Part of a small language model's weights: 2 heads of 64, 138M tokens.
Each number is 500 + 50 x the weight over its row's rms, rounded and kept within 0 to 999. Layers, rows and columns count from 0. Numbers have three digits each. The size before them is the row's rms in percent of the matrix's.

# layer 9 MLP up, 448x128, rms 0.336, rows 107-202, columns 64-95
087:587478491540515502487542497559452484498554575530492487489533513513506524480508619445502561476534
088:441362529490418441507495452472486488568486431503471493512427581450464392536516551476465522459517
085:453490548477441513470503515598562458502579540534530456502475490504544488456550528602506510427573
064:489514536457474466508497551465444457528481507470435525537477526492525449512415451496488610497455
102:517503539538475567506514425554579522551511565477566524461327515514575491534412520541521410478591
121:564531454492574546586459496394533518489643462428409439468515487470484471462559530486503481577494
107:557447471570413573489433557554385561502447452525533383516432534519562520515530436521530585527563
086:485466527473489485414466483461547543548472530486512457521449489484527485486490433458483498515510
109:539479453515528488466509443557549517515591486412466502559479443446486470385474399498492541524463
112:483441597439495581496412537557529540525481536537540418516514470461625498493533463515492437479442
104:539427456447513548564442572580419502423443553408540506535534610557573459516563499575544545476536
114:432506429553497472567518464519537400516495510459531462437538548493523515499493504522463569500533
098:503426427457458494555485592491533571560536411497535471379490564444537459496497463396581455475447
103:419356443416487455575408505545547493466509504479527494460517507453411551446547519546480381501558
116:529433496529473483503520554525583565486586471564433449471526569536486352441529465526567472475512
110:478466410518512542509440562475535453483669531475542544492496469470568525540528547461578413572384
094:495537447485474487537436530518411459434450504498540556510545524483650455435517417505509404472530
114:522479488420558457464448560535522465467569472463516466512547505492488494512490437345522576568399
098:523407416478519527534493503444577466528472400610468457448465521536608461515376435489446510513528
093:537579447545371528474567489640525448498460530501409511438535497522503521468430447520493392585495
060:528497496400453476533422509515511482522519519490553546432586379497513567611448432540530480516476
098:500513468570470522521475557490410415534424565442553509537455500541528445489501545466438538515540
086:406451569554583552434432602539524554583518355482478491496491445456500514451524537538519510455475
092:577443471482458501457519460629524492497525498512376495559534494475537554506429515540449465517532
108:525474445437485513546486488636550508645465448554522519424475584561571568496465477516511525425435
105:508492536510535466585471476440469503535556505504480448484486527393429534470523534435418515493486
103:499513489439541502555552436505481554536532494419481441452536565511480495438528534485574506528538
095:435442469518551497423561512482495417568462410599475579538503538507490508529578517432460560522554
101:536445579426564442500490456529446498449596503479461609427507627562421500566474508498473503463524
110:471600481524608504524494595558543465498508507571448467461432489477403504513404458411434525480476
116:427574528554516534487488521463524526509536497485557502434458513524468551479476431393568457588440
107:559505505347507504515454489491498504483555403487486568485526456531503478475526526546491524480464
103:534546523442603560502566514541528563473498523583396494440493503493471429482488522555486455563450
103:508443443562458457493513610440455438531452523490417512542574581462447490432582520542566479428554
090:435420449489521536372479545469495495494456589474515471468496445547514475517517466514488535587518
086:519394453442450530482503495448412372507403537562464457542522495470554501454468475515510478451529
074:571443457441411480587564513534449467454523474399495559535452536494563439502420531451528477466427
079:504553537525501485533494544473384535486493533428474444495544578427609447430553460481498499512482
112:506478463466674517469596501537499491579579432556527461446553536422515537541543417555429467477462
080:609485505559487555502528523507490430476479490649478444531485560478541538517435463454552543533517
086:516487512492481563450560531489459596557572468428511493547559483482580513498547466437356484504518
094:551536546476534487451472564464487504513556484510534422480520491459638473527467541449487484437503
095:532476568428468519495506466396473563506570485477499334649548560515467581379533478503490499562447
107:515616436533519526514560595538405398555466526451544518518537478472540485437514491449488565386423
105:422517592493472486521461543536480444501478574511418514428460512432506518513430442544568486517520
101:602460497520579553494607529500577456476489494459492372491520462518522500536385496506393489506488
085:516513519555445562576450562427508499500475570516555528544462517489595549485486452498534408522475
106:443575442461511414531448509501448499543492577554512554559449482527608577465505412461470413554510
081:445421517402505517517570471535558530492547520520488537491418483520579488451538512508456413491503
110:533417546526484520541549550478588517555538448513539477522520536519482460481559485600504461518568
090:491507519480438584598464495549493518569532486454484556531542576509486539626535524474518445486529
074:516414530457490521496487600462442510485558470482496469470527397548563432497477547488517527552442
074:483537441512536518422505502417514535454499460531553529542476548490506541419413472493498492488473
070:542456432519503462456561442487510534524468472457515452517554571562550560518519461428463524471530
122:511455554394545508455534605495478480487478524493448416642465478538480512418500511409536467521438
108:504567467585505526508575521481505433528436574458401440502535414550460469543526497574459511519472
107:642558472475405596575554516479489461453542530423553465461491495426421492483548532516411507459501
106:426439495411482490408508537489487495475489528554468428491503515525503573536535514566508496533478
081:527508549511488577545481569454480518475482497467486476516499504595502487468378547409419518503497
091:584539474494515573431532574472513491639468515498508510612421462388496525468490500462499428492525
106:564479516490471492504530565518421557447406583454464474533545439378541476543535613514515529374426
105:498449503479470524531509524533555487389480443532458489500537411489492446462457431542431524569595
087:457479450560471420517581485538495474530520412504415498452448559525593513413482522525473506506486
109:434520427481625442501459538491406518518538411533447477543455513509467350493583523494431564539457
068:485537409447469582489456461523430504518542535482509563487481466465688424527496499479462526388518
101:551566518564539492482569432449533521480481516547462493456547485520496549494462453512483483446599
107:558528473510550400546465543517511471418562471569455519498506516497455474483437473441468448497461
084:559521512528409453469536535460460495457510600567544442471629453465632482417598493402513461486501
089:486554475512510468455464545450568413476444500550524494510518506604597466509490511548513462510456
117:498508528502494460540465541484446555557534500604507550532605341571386429524591560483460488509408
122:569443492501589518464452553526497495535477520576418466513550523518493514400516445537535422463500
081:454566462431471463627571473475516407572504439468578555559532448555518468519494523531505410502507
114:447531542486436529592551533533553552587458520519383523444488566496468408493542555527475456479468
104:542446455473410546466540502454486496567518431508418414512544449545520505462435436392584617428491
079:519386509497481577464573415583464486498516490546464547494518455563558516448495549541473535475504
098:594459468437520519428482529508575496516464584487531468499541552522508424422558497463433522559509
112:545574371561498342445523531499416446439504502503450539429424545410533515535553574501503499456401
116:568533476540524507547457538513546465485539472532529470444483497493520531528544416484500511522524
093:544559622485523580457538528457450421453484564478494543383553561504456498533461552506464528527465
114:537486504437576488443518515498475455603526471553540400542412522524615519562491469470433475436506
105:497489474489619446564445454523442500490498544592502483495595523543575495522447496476561431403452
080:520492573466502480557455562507474484518543390532483476552524546529665486463495509533482537506454
100:555526484489367573433529514464483384571488502534417486555511588535555508522488430480498530486473
092:456607508471487486516410506510396540472516477467356513382458483500556449443460460499481548501499
100:524505440485431612539491486513419434510496526446531486490454538500435448538531559456476523497484
091:531490410527482565559432463500540494470520474465488514456534478495557464509501434537455475542461
101:555511430510581533537510474502533425564502535494506470535461581560553462477485521423493527452426
093:591543486514512480525568523490436401451595416430518445507558501422487484462525457457584553479504
084:457490519541422520480454575425419542478452560494581467616519413519515464392456446497492459465506
106:539570579441472495536479437454506512527511458519525494517461398595534503540568463430426443508438
100:509488532441577523505542417562561530515420552512490490527469523523505522399432590442451439564467
097:556483518525402409523417450540538513513580545481519475383497503384491449496408526486458474601455
086:484456403481528565506513533505574512508496539514436483450512417568507510422537516466528489574466
110:515476498442529488442454515528456438565415526512491483504481512547518504474445511388515517546522
097:527498483509463439504498551522403507433545569497550492433475513634560430433423533574496500499580
101:534573488530463502551517519576500476539544466454484453467418595491536561457511457518458524517542
# layer 9 MLP down (transposed), 448x128, rms 0.398, rows 107-202, columns 64-95
100:423504503536553394588487410456568491494469529535570527555534469551596527519450457560525576511486
088:594615558485476470511410582516504513570526518477461453500470475430576510527532531544553547538523
084:494514461479493536435483571435535516469503510565475526501507423512488420524500564464457473486397
070:535485582469524608517454436517477577405480508503473439525491510478559539525479625605516432557580
096:567537461470464507382529557493439554513484547461521523478446471553667486448485507400537547549471
100:512460505494489529501497501484467445403475515475538546527513547458481483534545492484607532471522
100:396453515456439527570477567480415534525568588488434507553549530448447539546495518492455528482544
089:388380488540552473603566461500435508491424478587507540521522525548501505490496514524426567418505
111:514519439502557505591464402526602470497476490555491414498471500495527500621513444506562498589540
122:552513486538527492508497563465485485481618430439502531569566478470622597546457535481505428511590
101:452522506530630533508552376519563519594506443516524477440430530571428498494510638479482437470494
119:404499451497531503510462470439468575403435466498518461572537436469498489562531460545559531475601
107:575502556558439496535416417537583456457489512507464536491520398468606537489532572458480510524526
109:447446546410552539462490538445529506468509460460522537519517507530573527514507385549563459484476
113:497529497454508484516510517463521532542464542426520583507523530421477534587469531511525591504478
108:511553464444428387468521393502521608460389514509459476425494455566598419474503448569462489514511
088:496524472500609481541516566519529542516461460454539536524603458496491541477489532534601523553508
115:512476509441440525454502485447410468564486522550504537481421408529538510563549487511441456483424
095:510540562497501377398541512568544535450538510434503569561447467466480504506472480463511497491507
097:541456422616544510435454461589405433447462481494597557570528597446492447504547454521486419556559
066:468503519596525550470545547501493476468365513495546432520410580544357493506615498481559468516551
090:515580510462463480505475465416532575507613460531493408560428558513528482473461454481575480545441
085:472489431477515442440596502476486537474563496634435455476512482456564486494466481534430386542528
105:458556559495559445544432530478513483494483485548449484505482521527469518463514554479486507477547
095:486434510538512528515525544489499543478600532434550560605406543450516495493510467431417509494492
108:463442483519467541413470449515449560480546556538518551475556450342541405460411580461454431527511
107:441552503519492521542497530445482524442566405490450507563472490432444495492508453530404540578526
099:473536502590543593502505448436434460506552520497500483499507483444552559455496438479454525561549
096:463537513524568472481445558501492483447511509521568516449527488470513460553567475392501444513507
113:477506456342453506453480444488483607606512460414598589564484535491496452577480445499506463529501
111:462614578450447523465517579523494509482467446455520547558475590468504456431532526508497513408383
104:645534512482495556504456566539387420548491548486464452514509525484477562423469497485460530513513
115:480446467445566538502476507500484477434538505499542477544472453484454521554413605526557455556569
103:470439471484522527456502374447481585465401498583504445489522591504568505469526511451492505607526
079:526559585501529537488508469499455526428548451478478529461547587496422500334520480484562439494536
091:585504537547595469487481455538460526492513498490455519438527491599476526410514575483465440492359
094:478596535519638532394448491411601507524455547584547443495522467506523548489575470526479487505540
097:539500479467559617488470420469538520590524512497510637497492449508598438572441532479440543520464
103:505441504527531476556420546455562475524563490459485530457464418409532539512524590428563517585505
086:442504553510540506500485502489472425567483478506565578499552468527543459440481463500440514489488
103:495442435481586415512480531509446477408450523543461442441449507453605529502538497491576562519535
084:486487524534500503503582429541514482498537460457520486480493426474596594548555498545491549534468
091:466480495370470581546534503501439494463529480460542519367535458523531432494484540523624472488502
097:482539539510504481607472458451537455466435488518436604479572392506503471444429465611444467530545
106:564550536463459520473561478501507464516584542465448506541418474482475536411494500545507531507518
105:473568491522476489424546593501583493440487502449456576506541484468501508478447563528524551488597
094:460492424469569471407469515476504491576551427479474486458569436514452391485534518440525499442493
097:476429468507543488541531452451582508606435435583519468532546506549418542552531581488475504505552
082:506507455502508505451489504490572469460479484523566591447514562478472536432551493455506596510580
115:530534541522516579529565447584500476539474603525586453560474540445435532504500471511472518567584
101:593375469445561454499510555483541409463487429538547436477508454540602477524477467477489591551451
081:475484516505582527511460350490581421523490547456593514469548540463512580516478444590469478440532
072:389489485497540467489531592554586579401487576546461551532581436478471533536515517504533505536490
070:469490505467583500459508504426521563508446536500524425557529459537442515484442510505512579516453
146:493491513492463473532543551472446485504511405532536556467513521591567546454522488473514610476449
104:486489508508400398492386524558477483453464481505493513559571555466559449491543518482607509514526
109:514489455481434511530495534459495588518516547487515549474476420514556478449481489501545554573510
110:410540509444500498596494501539450518544479435496505436550476465579427495463485468535428533513518
104:543507466493546485406505547553521507520470549493462466568514492412419484526476432574530465491498
087:506528528467552495513541440436470492487507423462468543458573555544570495493507584417481519573553
111:469456537591499436532472489476636501505497502475487464437438466607550561470453495479521485522567
109:488539418396465441439533517478528478538471589483559414503541525555504475487350517458479509442466
087:475565507503435453497532494459487452489511561533469422561534544394564554532461407428518525538453
105:580544515479526530575440531519456424471475514420507445523583421498547542508507535463571448467521
075:517523554560459420476479537500479503486500492560427506476493483476315481452455463509558472516489
099:512526513549461491490510486532557483503549472494411544506470525484492597564466619455484493494460
109:400450630533417550552484449433462584502400587465535405458517537584467526469446445505554497584499
093:414461473462475492441488570494523452567473409422476500553436476480593459509407597593526482551524
095:520537504479500551576502468523535482443415553408438518434480518614634492461519487437501515562491
104:522495491567490497493555459548498397430484507476462459560435521476463522404427525566549521517554
115:507550511625519536440440508528511473503466448516449596407460564460555461461551487511559485533421
078:526489540543495530553470478497495490478509498488470488494509543462438501520591491489487527464572
123:546620513485450502473524457451514566499522511479434465455494436510548536498540548471583477561453
116:539510569361597451488506482408492506464525500473578534434501364575590509513492550587421402526527
080:451458528524549544589515521402491563517497547540573443578440559499525442591516508520529475504405
107:449454436534478526555533459559438491511509411407461489570433461508252486471540523527481435446498
098:573529522457500566465481517522496474476497458399458504596442441556565387438547389515549526471495
115:552448528586479581509569506482496524495470553554403425504615453480430523522516600580471514493559
104:457458459484459438560485522539487502426539468443465498559475505530677483514480514474503491452453
124:524508513489492423496529489448495539527456477562506580492433509527558468557557474541485513519458
096:503576567495516469427446469444489539523524504570475442470447446468501480523478549530535408549457
081:531584463533524450509514557521487415516450544424641506476533486526410508532520500511576531544480
092:605438473524497477554430483539563493491564430486600529452538456466631488527472544479500435503432
091:513427443534441551521539538532494470560518561516497513448492410567537499482507556540503561483442
106:518465458564549442526527504493526566514586520608516496615470565530565530536499456443492541527576
094:527467507609408431499586632530499476452551593559442483421479556395623529501546540453437524461496
108:515556554528450515522577511541488489440479510476513523517429508522500521450558465495530490443559
087:419525593521502512490475480410548521541573529507489501490439624418583527431413505526423454429457
085:523500544486557462571540447565563499564549438566453535449464493456300460577487506521526577468510
099:540440529541562474473521473504463542527522562587519511476576540456498438569537515515495492527433
109:553493526468567432526443530460492417498477432551416449415536386438490530497558445535573514474556
089:517437607522506537485409541546518532536601481480502509532480436435473521560481474452400512567464
089:545476559550479559453486481500539544536507534496510471575478491559446522552592448588383510539456
125:542509552512450533556399447492430507595433546471528529467473520503563519386481522465544532500513
094:527515545535471537495448507503458540493490466495479507508455607416507566582441444467508545479474
113:471517612567454453449478533536526463511487559504427527480427453497454519496495463477545454534580